From a checkpoint of a small transformer trained on Wikipedia: a variant of SOAP for these matrices.
Each number is 128 + 24 x the weight over its row's rms, rounded and kept within 0 to 255. Layers, rows and columns count from 0. Numbers have three digits each. The size before them is the row's rms in percent of the matrix's.

# layer 14 attention query, 128x160, rms 0.191, rows 0-102, columns 0-39
083:141141134111146142139082114128176175117105121133113083132117189140093105157106125089109115094159108158116160110162113125
124:143122163118090132116178124134104107116143157096121142158125068142138127139175070136145133191117113074174123142123159141
084:124131152159141124113094168115166154140104124152175094138125113129135147103089178141134093128126141191130140118135108135
100:153102134107154142113112135102132151158155130154122097110144130135082125135132140106133081093112105140105114117152091089
091:113109069156104120108118177176090091127086132149170149091110121145151112157112102140153126136115191152118109086157100153
088:134157078140109100163111123098119142144114124121092116088146164116138118117109138143152118121118110150086122114110097091
107:095079154115173124141124127165138126131140138129115131110168149160088172146150153132117131134121113095140093150128131107
108:146143106145089132108102133159158138099063103141126134134127092099181167141071148191149105122170110107136152131166121133
107:126174104128108095130119086127135088090116125120116155093131113129148121139139089100146132157097163120123139116102154155
098:157123134088154086106105141093082168110135140122094123107134184132136171096104140127109124120149125124117151181180133120
098:135153152107122162116139099136129122145165140072158111086148134134072130119139163148148146102113113149107095154103129154
107:152086136140122119129131121159151138169108088118103136097150097126100153168125118180121108143175105098148166093108149141
099:097147099122108155164160119119177106160124158113134140121114141081132130117110118091102149142132105125119132155123142137
112:089127155151097132122112172133124142137141149137136134123128092150151107168171114165109122120144098082136158128153128187
098:138124090146099106147101147171108109103148087153122112103159162138116129138129109131113162127161141143105170142118148107
106:101144115116119137122147170161099130132075100126132095127111094117125125126130176122122133107119181112136105113143148131
098:141115132161126126123106116124145140109099084139079094136146115149147148104128107137060143142174116125141101101100141155
096:114162086134142182144095107147135143146138075101110113128151126139128122122091092128130099145123163150113146069160125134
098:129129187137135110093119121082150149108114095104124104177144111169127136102158129138149133120137112111187136123145127062
100:199134151111149131108122127132131120168144117163136128170131110173176060152158128188159134150170190141121099101138154081
110:120115153143122145103169082154138146078138135122116115135084083141126154131129121117148112149176134129114124070128139159
098:178142133154132139136119161167108127114121107095155104119145132109124114104114075116146118158134136152148102110173095116
091:157160150139155105139123144196144146111131177124143099146120145154111173089126098131154109120108159169128153145112124143
093:135127114143123166113147100131131110117123135135139088149130153144154102148144125152112105086114136145145101059151137179
090:155095147135158103124162162137147092117111086153126175115161130161136155129124113124132129099148126116154125142135151120
091:136140108149156129103132130110134118175113180139149103105129142124146110117125135116112127103096109164110141120141101150
093:111135149172115113123125133109098158116123118157140131126137115143121121153143147120140120179150099091099133108105153117
104:120140118133129146173120121124193124110193154120144112122097148122080160130098084120162132106123086125160135118085141102
098:129096105122141111151102143136134098186126174143099085129130126132132118136110104124168187113125128138100125096120115143
096:118133107159139117116098129145151100151154178121129103157134096088147169128102112157123145121129130088171176173090158104
103:105165132144124129127150142142139086100138118136138120108161102175111062096130138132160127142144109118110123134156134170
100:140167136158145143188159113187139123087140120139097104111125133114136146153110145132120104099105089130095130113112129144
102:165119159125114153147128159111132116158150088171137123127097205085104110136122114126114157132157142139130117139136128129
097:109080164127101177166130102129130123178129135155106090132117089112124107122130112132146134148118133133139130143131125133
110:151099120116156167097120131138129115129107121178103116166150149089101118115140086099111157104108119125090154116132138166
096:132138108165124132128159165118109121132135139143149111164155129151131129145130141138136148122096118159105137167098109129
106:082097115141135130139115097105167088125110147140152145085139099122111131101143151106103081096137110135125160131109098162
111:124125146088151177099112164133153123089096163142114123145115102112154153149129129091120118093154101104160103135127141122
105:107118134139162127082128100151068130087116129147122133129121102067118150148165148147112152125095124139099153130135151137
108:082136138117121126098127177112097135167137134082092134167130103159139092123137116146131143168146106101134092143133098107
092:159126128123146104137101131119127127117119152162101065134131149126133122153159140123135102126092144114156149112176131090
105:078167163189117085153112136175147139109122190101157155125160153181142097121157130106121167152153146142169127136150141100
106:105107133184149130124126123089086118095134123138079115111155092116148159148137142109138103140129126166144106133156117099
104:139100147142135150170122146148135171092108140140130158111169105103112147129133121138131143113135144139082133098118112118
098:118125120161140177097137121117138114139099098151108126126130173076143117106156111153138096160140173112096129116132163136
095:133122148158118102175095159068143123175084108127163162151116131121103145125113161136133127127141091107165085129124138124
098:113091128084167112084106102145174162137170169137090100105130142118100071138101115124115151131114137136110124122107143123
106:138140137141167115088133084159128120151160090087112144166113138146113155114117098176094111131120121132105129134138108104
092:135111150156102123107112135111106114143125164128135125150082117115131182128122150114159154116115123152174093118129053096
101:101164111083140112117092130170125165171145123109096115118116146070144135140114113160130131104142126114151118129120107178
098:131166159155151145080193128124135168182159148126156116142118131103154140120135144086136152127151128117084118093138114122
112:119105143150150144145132125101115129090128164130096111125111140150086084127105073115168137147080129130173128103089121118
098:080147177132134119133140139124194120135083146110107111095113160134129154106147141150145132154161179135121116115135124083
100:056143163184140127130115129160113117130154165104125147123115113095146103103150096162120150132129123108171082098134129166
102:159159121145114103094134109135151134149109127134129105112140167130145140110094100116157133109114119113141135165152096141
097:160111152131130153092174115135157129082137089144130161108119118103126174108061096141079133088107124133138102110147132094
107:111124125090132148136066151166140137147143111138148136094145114135117115117177132143107123142131105092138107115129164139
098:130138137163105130100186129120121111127117126145126157150175106127108110126106074109138139133148095106113157133162129155
103:171088173120130132094078101139144101139082150156114139086152145146139130131134116159120116120108105121154127149077163131
104:134153122148131164171145125156163129108141098123160161096131141144143120118169086120129189133148160126139141143125111108
105:162134134118085115125133116133159097092121168110160098173125110131105124131137118141102121140124151155099139149141196072
105:176141110103141121110107076115095166104106167139152157095119106128119108126148128134142151168107156122180156120152151160
109:117125140140121160166126127130128139091153108120143139155125103124149145125118188144158143169127133134106107079104157121
104:160106104145135160132097127135119131184126132091113125116097107160133121117139127104153103138112134145109134134153157129
078:132119127110143126133128150162135121178143034139131136153136113128124140100123102140137105116130120125101128098157109150
092:136138120093101164144115132146105104125109113106112123144111117125108119117095171151111137117132146122126156079133136105
079:104157058120148133155132152122101090135131105094113146162130078158127125071101124134154112119109112149130130113124127120
079:118115154142087130159168087118133127115071134154131112133135176156134131111119111119117118140099119065115143095145133165
095:107105137128123135108162146134098138138109136122144119096129116176132139160129124140104126150083157104148128090078121100
073:148138092081106131113102105104099121125131158103102108143147103109157106117097096142117134103143150132139067134108152144
086:132137119097138134102148120141115138086117139106122081132113133165090141156133144095141113100075110177069104105126114111
085:106115130151122146124143129124114118120096137127101090148158119125136089142161115116162129144151150143131119150139212118
087:153075137121106122072130151107099132088135155101118056106140127165095131159093118125102094133162113128132122135109141099
088:139155142156117135160171134175133123155102073143148131126093083140134165120150073088164149177114154145156151120134124098
093:121116117125139129126127116128117101157158105171119101155125155134087155107108146129148121120116097128176153147138143136
106:104099152125124116123101168132108121103089189127137056116147172107132082156130159134126145147121146114091116081125157146
090:118152137147097066123097163157138112165135091134150162131107151134150157103137136141142138160090098129157126103140150088
088:097121092098128128185145120132110095133140106152115123127166132167136145105116165136103183134118127143125090149105089111
094:109156146109084155119124118126132151110070170166131095140136128083110189112108125110155135142115134161127155126095139105
106:123164108128148117104114130097178122147119078097105065151137115094111124150149125164123121122090100118130082165150105117
102:084132163113133127159118120163064114112114120131146097158108125153089189121123134104096101151144114142118120097144120130
102:104152125127156132114142140131098116063125139114111118112130149151123106131143154098162104131173155122124128095133125128
096:166178156114129185151136113120126138133109099076116078134108132112115092118143118107098115137139119165093152085089090059
107:158117138108173113140127154136121102137133143103149112116156176088120127165126094117111123092134139136129102139153120139
107:121094088122159128112142145088106154106161159107163125107124135123123070100117104152132109110138210129085156174110092136
109:147116136145116115138098126108140153098086129128125111131109131118159120113182129144124158163140101127100117170126196092
110:156083146119135136144126123127126106105125146085108103134118152162103102121168138130115106134090090131102127115151112174
106:144107129170122144117153173181126160161125127138116159101119147141153106132128118159091162117133110133107113135155133127
096:128135186109103094139172099124131124119119116121109144123070166167160159118141096095090131150145111125122096081128116062
099:138137120172168142125136091106117125152155096158144156164108147114154135113134106150081163120080129149159113158157134093
103:140138131134186138150154120123143130097151159106121164070150102172143131141062170141149143087169163122122100105102067153
103:126076157177102077121132116089105098150167140140134143096140104123115149130114130135093130119149107098131141096106153145
106:088117127092164086121098146132141107168132129159130084141095141131149095133109105126134109145148118107142115129150103156
098:126146162145072111148128098127161148113102100118140112131119135095072077181117153096131122145086121159174163128110157159
103:142162113119177186123152134114106117110164098120172135112123138112111097127134168156127109087127170129086149136109113204
107:124136147149121116161139145143136120165122111129119115148117146136171092105071131146171111112132131122145104104134124127
107:158137142136103124089135075106113105099110142116101141145133114121150121175131100128072151162143119117126099157156152104
105:146173113124160179133138143153127154120124124122157149164133119123153110148152091104154137145115121121114124087112161090
099:128081128166112129124169157085116101126147098143158103177152118118164112145084151152126095140128122114125102137134131138
095:136082129180184149125110093147111095107154128153169117119133111093106104141138120149085096165117079152138091147140140119
105:119143134118120147140105105093119103097097124135112151131092108132173100124131058141138133133144101126128119152124128108
104:140111134130149101169125145150093146156096111090164149066124120107136116110139118082118103113106141132119124088134109155
097:069095140141115184085156149144168135126164115083111161128135162137158167125139131097092138085120138145148128130141123125
# layer 14 attention key, 128x160, rms 0.19, rows 0-102, columns 0-39
116:149106124131105131152125130128170170121143146118101115117174158084112118112099141140103119124123104165134102121140129115
076:136149130147159142134138146124133143137116163139164132139103196094143094146139148115142151117123109137141125129159180121
088:103191137146153139125143120127121151115109094141118111120117111118164124150110087183138183148129157119115085127110128144
103:121102121122120172120154143091100104082128150141130160088082125073118114106085177162154135120159155129127122124100103148
099:118098103142132094122133107142125127143119177120157154112101127099137116088120164099077101107122083085153133112160170122
107:131149135133111130113155148131112087147116119172139149121078118112149125101126093173134132142111134149135116130088118123
101:164153133130114131096107139125099099130179089087119129098149100131087137078168102099112123132099123145104170145119145141
097:133094097140129108183149114178065139138087147144165098076131144144160106137140157071103097144121149125156121104134163121
094:096133165140083138111106128139187126104173113120126144137142131100092129147101187154155130095086111111130109113148147135
097:131147114155172112115124133171130106137130158117078055085143116097190123124142110139137162131136155172136148134139100154
098:113091105138159112112126157155123141081148146163135155135182109120103081100118094142125116121149101126118112102099124110
096:131096133125107194144123137129162152151119108151151109131085148121158129103147129133091119136101118181096123165182112124
094:130121137084142140127064184098102134145140141099125143120142123135169150092118130121168130129128136140163134131084129115
108:129100134117165123122128115152103157136085107104126114145145145091137125128105166119119168091141185144136125106116141100
109:137150123129131149125134136124061143196147098106120091136129127129101093111184156143096121131106136130089130150113125126
105:119127110142166138167123105087098109132150175141117122109160125147179125124105168117160096120129090111113167121105099113
098:115120151136125119178158117130164108093133120132129153151123133114162067144167142075109086093140119123141126145112132162
095:111156127170113139156132118112163111105135136126133093097142110130166104113134154159125165160108113073111143124133097127
098:123107089108152124120123134138101189167138146134119090083142140083110116144111154116118133138134126117125118117165154163
098:112141109127152152148156079130143144140088132155136137138144124112109092107146147148091119155102115113109107185140145112
109:122143097084133179116133165092111137096170166117115150128158135089165140137105106141136101161130117145170147130113114112
095:131101110143141106083097153148102137128140137104164134140141120150153106132147097163114116109163127153128127117129161148
103:138169117152139111119132098124121077116062093109129137093109107122090124129108120168139100139168149110130074178152137136
091:165118147138085108147108104148133153116087135155123114168130174108125134157103130105075170133155137144134140109148137093
092:145131162133110142153146142115126126108135173130122132106133127062135194123173106138130126126116174163170116122116102105
102:080144143100119109113167127111122062129126128141078118159157161100096120116138121126120152143160134135159120101118149142
090:111155093133117143089187178133170075114112104158091103118132137094107103103090147162123116106132120147179141160096114135
105:134158142153113108131158118084135092147139133116116131123099160080169109101156125156135151148108110155117112129131092142
094:179143120087165107141106100147142198131154126087061142137125108135090145137138109115133135102101132130135123131161130165
090:163092128119117126150115117108145123116127107079131108098116112194110116164116076135124123102138125113112090102184111119
100:085108104141111135136136154123136148091103119137147138150140153137146167157128144085133091125123143131136151122110132111
099:142148085126139102086126110089122097147131119127154121154100172119118126096075157104146134104126149145149105100119170133
106:109127112159176121106121096121129130168153103118112177165131130141126079126149164151120143153118109123073118106105136131
100:142154111117137130103107128113148106148124094146115155114147149121182109128126075115158159086141113122113122131152112137
109:090129134160112111146128112155110109098108124180103140169097146151139093145102108133147102133051117174127103111149148122
096:170132148114135141128081104125074143044127134094159107170111133124113113140099121138093142135145142158125078092119142156
103:114145160128155120120184175151099134108154151130154063167120122091128166151126128132148175122114137144146074130136193127
104:163104132151094107161153155108102070142125154110123138166145164089129160109089095149075095128126124145154104137081100122
103:189113100101097114117165168137146137115115108095134110107118162136135132130075083106101094152108161125116119094151129122
101:139113129098116167198143100120169140067125152131149114076089155120146134162119122078100131104114133138125110144099139118
092:146127150143084141130174111176158125139165104121162166091147121151086102133110094109129105113131151120145120085152132160
109:103113124124101138079125113146132128133118111120126106144182127151096133123121193136113095104107125158142186108114170136
099:128121118116121099073143116109131114061151092152157152125121131119135142094136146152118121115137114141125138121119122138
096:149108114124117120135153122131111138138131117112123114116133109153114091129105115123184171132132129149129154156098129146
102:144148128126128087126121135149133126101135167113147121103123149115143129171109172128173183131061104097111165147163140137
091:133126066102113168164110098147117128193139128095133112134091090139116148114106136111132122125136141115139111146112132157
094:160151154162116072137154111114152107180118144136127134142160120140129164100130121140167106109133113127110138149134135105
106:159114144093131094145128140092128121119090154109141151120125090108161126055104177118056134164114147130118095116150124174
088:128061115095147124114159073135133120130141141133180138117150078084126154101111096142153141186135100105118165146141106106
101:184144116130162123142141115134199114125126157137168126124124128090136137166167122084132094118187158129137132125109140141
099:116160153098111114155148140113112133143110129133100085094137141130134116155124127111132096188126115121103140162098131128
110:180139126155141125075117107131140131155113123117099178147117151153142116142093136084117124118141120081155137171122133120
097:152144115143150126101123107129127133100187131133218132127096108131158125124124111126125142122134104142123135098150153138
100:141075167099124138157163111133136139114115149126138138141137144130114130098122172137144133148153161168123132078111141121
098:105121114111113110157085110103122144167129107123115172104117147152145090169131117121138150148133191166145119137198109118
098:128132097137175090124114137114085110155143121099103115098176140138143140133130109094136130147087154076118151180094166100
102:150126121114109111130143087111092111119161125153133124142160158134141127105089132090121104122149171114136102139147077107
095:131143106154182139115111116106148138116082111122145112090128145137107132142117112128145079167125154148160124178117139107
099:136116107179140162157170153100145183125127117126179117150135086111125127143107107092118124097094105128136128157130131124
097:110106138117122089115107159141139105131169124107125139165148114110098114129077142159165113155084103116085109172142149150
103:104171119104120116128111128155080143117169080117118176169118164147128107087102126140159148127116149175109178094145131114
099:093094141115126112144109112178140112119108125097149100120121143109114153114117097148093126118161114121140134153113069171
104:149128088141137105111135117135120083106136115142145113142118148160124129138123128174122142132128138144115166168121141155
103:129148131126150124163134099069137148133121105099158142164121113147145110170100102144128121131109118135150134159124121144
081:104142181142191103130149133073148104159110075128092138102119124118103137179123161125143156097092140126106146134081122148
089:140174121156138125154125143117143085139172119117122127090148124124143145111141090140125108110092106091120121125127127144
088:158095146125152151134151119114118119114152106127161072144090127162137145166136116118136169121120138097103129129092133149
096:133119076087126123138117098139110113127103105119117117133135106154130084131120129084132121175150149136153138055117142141
100:190126096161134117080125154125162133126138132190160110109166148138116114126090127171145137130152096154166085107136144142
077:172136130132109111162184138122132112154173122154142160145091125128118184103112120183159171144124143164136163143124146147
083:150108101115150122128148081155140102164125116122086156141136108118105126169123089084144117109143120101130142164140064115
080:128090087133126136122132145122145141093132134126120088138155086097154100144131161105153126135128107118090130152117097127
100:153125124116110102154152101095104127134143138133123153194100118097177146159123074083104123143135130110105142173179102121
084:126123110114115164127081136118135126140129103118153122116091156128129112158092133119126120162149187095136167150112129104
106:154188079109133119162102074155101120122171120100092156122142132088140120126127127152176127136116103132076123147128105106
099:155115144076120123134165158126086112173129112138140112167145097151114144118125171097134157132148103129141147137149117141
087:136101111142155179104142151130141112145148148113141101153126103133117117166062127089113100177156130129188158084096154131
090:190129117137149092131151124139117098165138095112154120139123126122111123116130179121092111148124106119155118108114137160
107:104128134186122151104120097127140140124095094120115116132118121195129169106144095155128071161157136107142127114118142137
113:128137125138147143128153149196107196132078136102127135142094164089132099117154126109134153127159087130134125073110122119
108:114128151098158137145116120099110142114125100135144136105160089116131163112125137120137125155093162163116130128122149138
108:151130116151114120132088086079130140135136141135132116128141140126144136116136136149097132133103132119114121160130090163
099:141137143109166155111173117117149136094118121145156115138179074122122169151106094130153127215133120123120159132131127120
115:133143157116110138141100141099096153142098130102110122096070130105123098102082144105125127158136149152099101124190165131
112:108137124150152134146113122112167154114141139165153110107115107123093145125117164107178156104116174154138120142159139141
101:157155145135143095121157130135143142167166148078121132118134142076156100103118086143130081160117139097146156125111139144
104:153144120113122134142117133115137117087115156116163121142155147101122165147120148143121140146120150133124160138123127131
100:129168123136115080160124156146112134113144148149172120135131154112087129132135172103139107084104124137129151122155139095
107:150087128119146092097136189102140109161153136123122126100113114094121115111134133115136116135122157119117119111148132114
100:100176131073167158153149125116096134130077146112109127113123139108098131116117138095169157113142173144151145125150127162
111:116102127122107114138088145125079105115151140114128136080101131117113131129113137145179154150150099119121137155128096150
104:143141129102152158126136118105124104129148131128146147124111126112081102071152112156121164117125159182116123150083130123
101:137125111100127124138139101119142112125104146140122182169094135151142128138142117102115142126112137185134115121120080128
102:119110095128136114062131099128157109109170127137173124147140100151157152093112118136123133122116101149154117109130129108
106:166108062154106157136095158102098097122118104139107127138141142093120115137094136112130107130104120161171068112155101081
110:103140125118153143122111093099090146124129108070154124098102117093180110146096161098176151136105137097134136111117123131
105:133096130134107100128169122119108135150157094103108107169154069130146109116123142135143125165145131111147179143085141103
104:127151157129137113133092098128126134094111124166145150151130105141099159094093085125122089110098112136112192134113135123
099:120168099118155097127108092115123127131130140150148121194131133132111157151138095074141161117111162137100100127127121115
101:089169128148164133176100113107125140138158128171152163131109081145115099113085119110086153133140156117121117166150142160
097:163128139122171108117135154121090125110124136127125155107114096128122136166125100157133161144128104107139102135151112150
100:100137167099118149081138098147113132104083153197145112084101141126095129162135179180132146112131120123139115151144126124
097:123140120121112110124125159126131143083148125157110139127118126144117138109141123141138114132103125131144102188145143141
# layer 14 attention value, 128x160, rms 0.22, rows 0-63, columns 0-39
108:138119161138107127110135161159142093125146185120165051112154131078146113101161116176140121116127111106102103130170126126
098:123152104148110146103170094146126149125173107106122114118143129129115089147112156110139146120133085132112166087140100127
087:133153136098155088104174144140133152100129143107096125123124186111154134113147161121131115147121120111103162129139149114
089:103083136153095133106128125153130117130117144185120114161128103149146106114109100143103108127082111148128118170120107101
091:111148171117114107144126105112137123079157151128180141137122136092055112103133118044095123152104136125104162151119123134
106:127141158162119140125124142125105118130078115165103117097119144108082141108145166104136102139105141115146130080169137132
096:154114111107116095117123179129114132156086113157130111128113135193149138111117123109118135149109090129128109132121135136
099:155125174119192118120147146149131085124099117082111110138116134105114132163127114119130123139167082117092128123141098092
090:079139144122139108140108126079149162103140115113149138164146077134153146105114134143107103165113132103143132151107120123
101:157178169130127131099199103174130119121130139177167082126128164118112126101136176111150141132109143126157127126104144129
104:131138075120111121102105107144164141157122126118164141128123102113152128135106100105136126130115135163124139170081115146
091:128142169104113140094139144159147117167092122103115139140133146142145117128124123123097092154113147107133144170082145111
098:144127169124128126150136085140131128139092098140121133126103124129114132151146129120129114095108133101164119118157106113
105:120126163119135150130136106172095122108161116127111107128135143155154120125150129160140151113143148125114131127102127084
084:137144112129130159124125146119126147164181132118144138085085137133101161118141121135115146132168125139107106075187125169
097:099133111089139182184135171113153151130174083130116112113143107129125139123095135117118114160106149159108124108127167084
109:152126138093133109122137146138140127097130137137124156146120125166160134159071136124129115129161113157103134143102149128
091:134126144105144151109093146093109127126149142091150129101161142111168094107154108153078150111105111148124142115114105128
107:099154111113079110087125118106144141143160144105145119100110086190181087139107099127105117132156139104129121129117163107
107:173121165119151116161181133149107155130111118136105103079134147138088118167104129137107118140114148133128156126170136107
093:135069143125114115106146120153124137130123123147175139106080129174045180167161117138096158131154126136096104141064138126
096:136159159085162134158113156132158091144099092121119078096127135138118129168084152136128132150155106154146096100107135103
100:090100130089082121145141102118073165143116113147078131118146117113097125121157147139164168109129077094159117119109145137
085:149152129166109127153105112119131141147116161118102154131100123124165133092131115094119092084112120156113114073130153102
099:178100096140081187178159137120110162149129141112138103173105111121122168120098095120097128112126161182148113090105148144
095:117075142186139125130203134128105138150135103190112098125113125130130164142100065100076135148111126145151138134126090127
095:087170147122133152138144090121155151151114161144153139130139146146131138117145128136127110125101147114059159119097133142
099:144149106138148103142145138183131167134101181133153082146131198104137131119114136113110129119112137125149131140129147117
103:119129167130105138145072126190144115118123082075113129131098129143121143158130165156106134148119112139158120185151126141
109:186109095175121115132106137126090121149129084119124149128139162162134092154132151106120162108116147155159142089071099092
103:156129150115220109131159110136105138129094130139120124077100117178104139160137114151137132150128117138149089126147140180
084:148148160107151156125176141149064143124146114135115134133116087135152096136133127144095135136113106152138107130133094100
107:135138138129119104096161111164120152139115161160137121137148115120137103138134103145068135126079150145161119120106160080
097:143124128083108104135140087098153098140107156133142144118158163089125134176153129102133101141093060155107107129141158164
102:106129119163116155137127099157140191124112127112137107160092136143134107148115134145099134152118114147134129119118078121
105:147194112128133159091145103128133168114164107140109100131119138150110165111175148160156096111139119107125122139189135127
096:130114118107133146125133124152122121107166142115141108127145172097117127121162103119173130147122134138134170145132112144
113:106128137154180100142125095131140074126131159141130111121124142166111145132119150170138142125077116128131110162111160126
088:061142127106140112180126126155102131102136105141173127164107150096090113130093140124145142113128072117118117087180109090
096:142132174132120165127154119118125183121116113143154104149130113115151153118083139094138077148127131141107127125129185090
099:116154149079084075121108123131152180135119147098116130144118133161125129098132106123157141088134127109130130133107127153
107:080121109148130103087112118139123145152130139182089134144136160158107114136123112133109136130170132127119144135109144131
096:078143130107189139084088142117121148121130172157123092138114125163128143135160124102166114085152137097104131112125078152
088:137116142125111126103109075101122138153159147176118129116121124132119170103136113113158129151148098148098134114124114130
098:181096116170118120146137150132106124124163113145090133106147104121166161138166141099159109141152134138127162140116108177
092:113150115133155139073130190152112119127142094126139131111149076129166139127107133140129149092137108117107122140115142152
107:111117150137155112117141135146122125096111143149084130136112126126169131145095131153104140133151130154134147148162121119
086:159147111166136121124146104161156137127097124153133129131109187151101141121114121100097135142142137161126178144100123141
091:105109100129099112067150138135096121116109097104137157112113166107145129100085125140071067180129088086163127187130123126
108:089100137135129139126130129162091150122084163098119119101121157132135079115142124119118122105128088125121153146094141147
097:157145156149093119126136116142113114159133142160060103106129082131149146113119121116115125170132162118082141107147142124
096:109152110133143121133116127099119156152133130175096171090159111101132072141086108141087126166180150179096121143100113091
106:136137149142138099150158087181130146150108121112135179126144112132149131152137121063133161110123118101135102155139136092
097:139155137131117133124120118182118130138096114137113137094137120110135129094152091080128083130139149121131087146153107113
094:131130110101130074093101132137121116127147140149109131144132114093117125129175133153097101115109101137145108153112151154
113:157114120144144099119129122097129162136123142114148107170143108149115171097106102167090152163084106106133138134148171111
099:151090104124133104107142132114148102132105147131175111102132115125130128152120136125154111124144163152125089194089125144
090:161149113119158143065152128136101120153117125128159141138089129133128103108162146123093126126105107132124142143093106130
103:127108121125135142140061161078126103105141124163134135113121136108134132111108079113165169115095138138178157129103134156
103:141133087171099139141102145091145169084138121143101141108154149159148134124105125153128096115183151136128097099150141102
082:139137092141120111154114127123181150114116148117133145147157124180102130129104162144119179090152127138137129159150114085
088:114092150129100129132133136162145113118118127138109121148142109162148099144109095120182091142128120139181091154113151154
106:131148085125119121134098160119135125144084135120079153132142090167166149132126114109114152114134119153126154149131144126
100:117149156117146123100166115160099134149155098138149158146181157127128132128132144116130167148139153130218099107132168141
# layer 14 attention output (transposed), 128x160, rms 0.198, rows 0-63, columns 0-39
115:119107140108145135116141156122085128115131149120144128158140108140124109120103166103129135129119150162143143169164128159
103:152164163159146161107133059159128085135152127120159111087138124153117150112101142095101138135141133151145148127111142122
091:122108108134172099108154126115167136137142136160113112085122125085134108139129114097172133112165150173113168137144171126
093:163146099165050133144110149140115097137134144122139093146160105132107142076131143085117111124116129116158092156118130122
102:128090127127091140106144140142152153143135155156144115106179137148073154113068132125119101113175120167169147114117134107
112:130128125127124165150140109100101126101106092135151099067162120117116128147120110110092134132147143110085120090125120133
092:115144120124106152145126173127121120098143123127129126098166117106126149103124093052114117119127132134097177155147119106
103:086169129118185134135156172158127140149110100132110129109150117161111086127141131095165141107122146152137141136108106128
097:147131184120098104112147120151169122090172155122095102139117105135132158131166111101166115132122117111167078109102146105
106:122110129118069155118095104101151131133174121110152118106142156087104117140132131113119120156107153163147127100166148149
112:095106136150069135160119140207161145083149121108113122111135119095123151089160121124087150116135130127121119121125121110
093:136130099121083179142123120121122158133141136141134120123122145134101147113155125134128134120130139136139137116085170125
111:102129123099161121132125131065177116111125110119163129116170102108102114104165175125133140159139188141172138105154154127
110:091108118118133094124079081153136141159151130112124140128143153138128077144133113144131132097107089101137127129131125098
085:128127139142149119129132161097091092123077141177107162137109132136173148125117163147090092108116120165141160111162089147
102:094152149142072142141149156117102123140152139150091084141135106156124121158118144182192131149120120172148129132096144137
123:153120115133094143068117131137168154102099105108119132121161127158149126112108135156052130152171132159135128161145113139
095:062119132136108125123131161119127148119127153110159164146105143136125144128119077132129086176151109116068158172111129121
110:158138115130101093108140132141137138143123183117147174124130141157098114129138096144109120110127137160111112167124144084
111:130178109122142155120158130137129167154118147132158129132124060121109119185143169162118119114137165131145156092143139124
103:153122122162131155112107168133122131141105153122109135094125120085093129136131079154138096151098122155124149144103077062
098:142141186135111083129117189151135125124088130125099140096109149156121115122156077160091156102120121167142097152123091126
113:138089139121143126091103117131149147176102126158160107145137130100096116119156092134121116152098141096086135133163122150
098:110176114124137072111168123112134156096110116114131126087122127113135154129116119165150119134133084123146100150178118115
105:106143147155090167104142119105122137105121110147125137126144111156175110135108109179150135152108130160125176118113130141
108:122121129124096144126142124114139115191093119121184117143136099107159149123138151131144069153154089081129121122129131076
094:126152136129125093138097129111096125125131195144136110102149128121088152116123158107130097106131066178147133119121158125
108:099135130119112158090151121146115126120143132149112112117124103148127138168138094157136141135098108128113127124176108103
110:136091164119110142165124127161144155116084119101116132148112106149085149151169135096135164124078101107160120152141095151
111:138168082122152111094170088185138109145131155132132150110088118133160136124146113102125124149109133121125140147122116150
114:128177121103155129122103118095133123158136107104131170123095099081093094126137133126119113123138127120155117103128124140
088:094136121151081130138145117142107175129109126114151129122117115160140090113174126162087116114113067105135130137138149147
118:114140107118071133134168163112128159166138124099140123107145124169181153155108144143128159109119119075129110115154097133
108:131129100142073106144137126105115119117114113147130105098147081081110153123099096139106138166119118196131144129138078083
115:106125131138065077065136112117124126112113121164089106118137154122093166112120120143121143138100165154157128092135144116
109:124112142142169102118088131111105106099138131120103145107126127096151173103186134094150106112113119159136109103155098152
101:094125156093135143106087104123118150131196128115145143139137198121093162163110129064162128144114149118130155068145083137
121:139128109147140121129090122117117154155150138104143100150138113125083138153105096139127156131107077124152128123122124113
092:146092160162115166127128154115127135060101158165106131117134141114124133146135115135115160131114113119152124105120095151
105:100138138158137163166142112152096169151116120148109122128134105175095116143128146145119121102122119107102094162132173121
104:119111129126162118088153150103175170125123135148130089136177164120128144114076117116136117147129160144133151177138105135
114:164163112167155143094125117128097101115158135152143077117141133190160136147094139163123089126103119103117100139145142082
106:087120136115148150099173106108146117116173101134099106123138153171101107109133101097135123111133079176087119134104108121
097:129121121102137147156096133130147132161140121109105166130141188123152134088111116130154100133141120119106172081153161100
105:114111141145124144133127060159136112188093089133139112139113133155138076137128154096120097108128137137089147129140105111
094:109105097125158136141165138160121124112137123100127102113140131173125056118178158138164148130141088095093078128145100138
114:102147144131128136101093135143156148146129121118150132138098140133086090122149141144127111134164152121112122184123133126
093:173146154119097161079120117125135125122130136151157155147141156097161142121132112124123116129125178121098178081134124114
099:159097096127113127154112125124100089156130133133127099096134126171130149149113183126121124103140134141073065107130111166
105:102103127131055168122123137137105137118153148111151170122086164119108112119156134106171157134097112129118167159131176109
101:125163126135068132184129138108152107115096125113132165102126152074128093116133116125175098118116091122110084125134103140
109:102150066137096105169132160184114086109142149147133162127116135130116135130120102141122152124087128135135115110098118151
110:131130137114106143168118109164161176154073130115117129164147115138123157119123165141131097138140139137165148100161101178
100:147165177174104170133130124156114139122084117114093091091195137187110120134173104089109109154160176141140117126105098121
104:154123081099120139109115165131146110166134117120084079129142112146133101132143127113145146129104118081126153126171129119
119:164132120131205115092130123126103155118138123137118119097112128111158100156117089140144105151141123110147130123122154084
099:125135090165095123110124157143084128116131126125112094143117101075148131131114157098086113121129125108116127112105095151
090:099133107124122106129149124130133148095108142098138126118168124148130164176124139105100146155107113131142137113142114110
114:093076106093133129145133078099149137128163096135157125127119174119175116167097101116141171155143146146119147105090108109
104:125150123144154097155153131150090102104141097178129145189108135130115128151174102148103154148095140125103132170093132150
094:154130127127173106053122137145128066131108143120080101150130125168122127137102111160140123109099131140128137136123121158
094:142121089127134141116150112112146116145142076086132110106112129161114131135091132116137142116111122121154093170150134101
120:113113139134131109126133152160154142110141134109085171145110116153142119135160103136183149107128117094112162109142128065
112:132139106142178091131122146095163108158107128147164138111125124122118152112122119083160141134106164099172163128129130119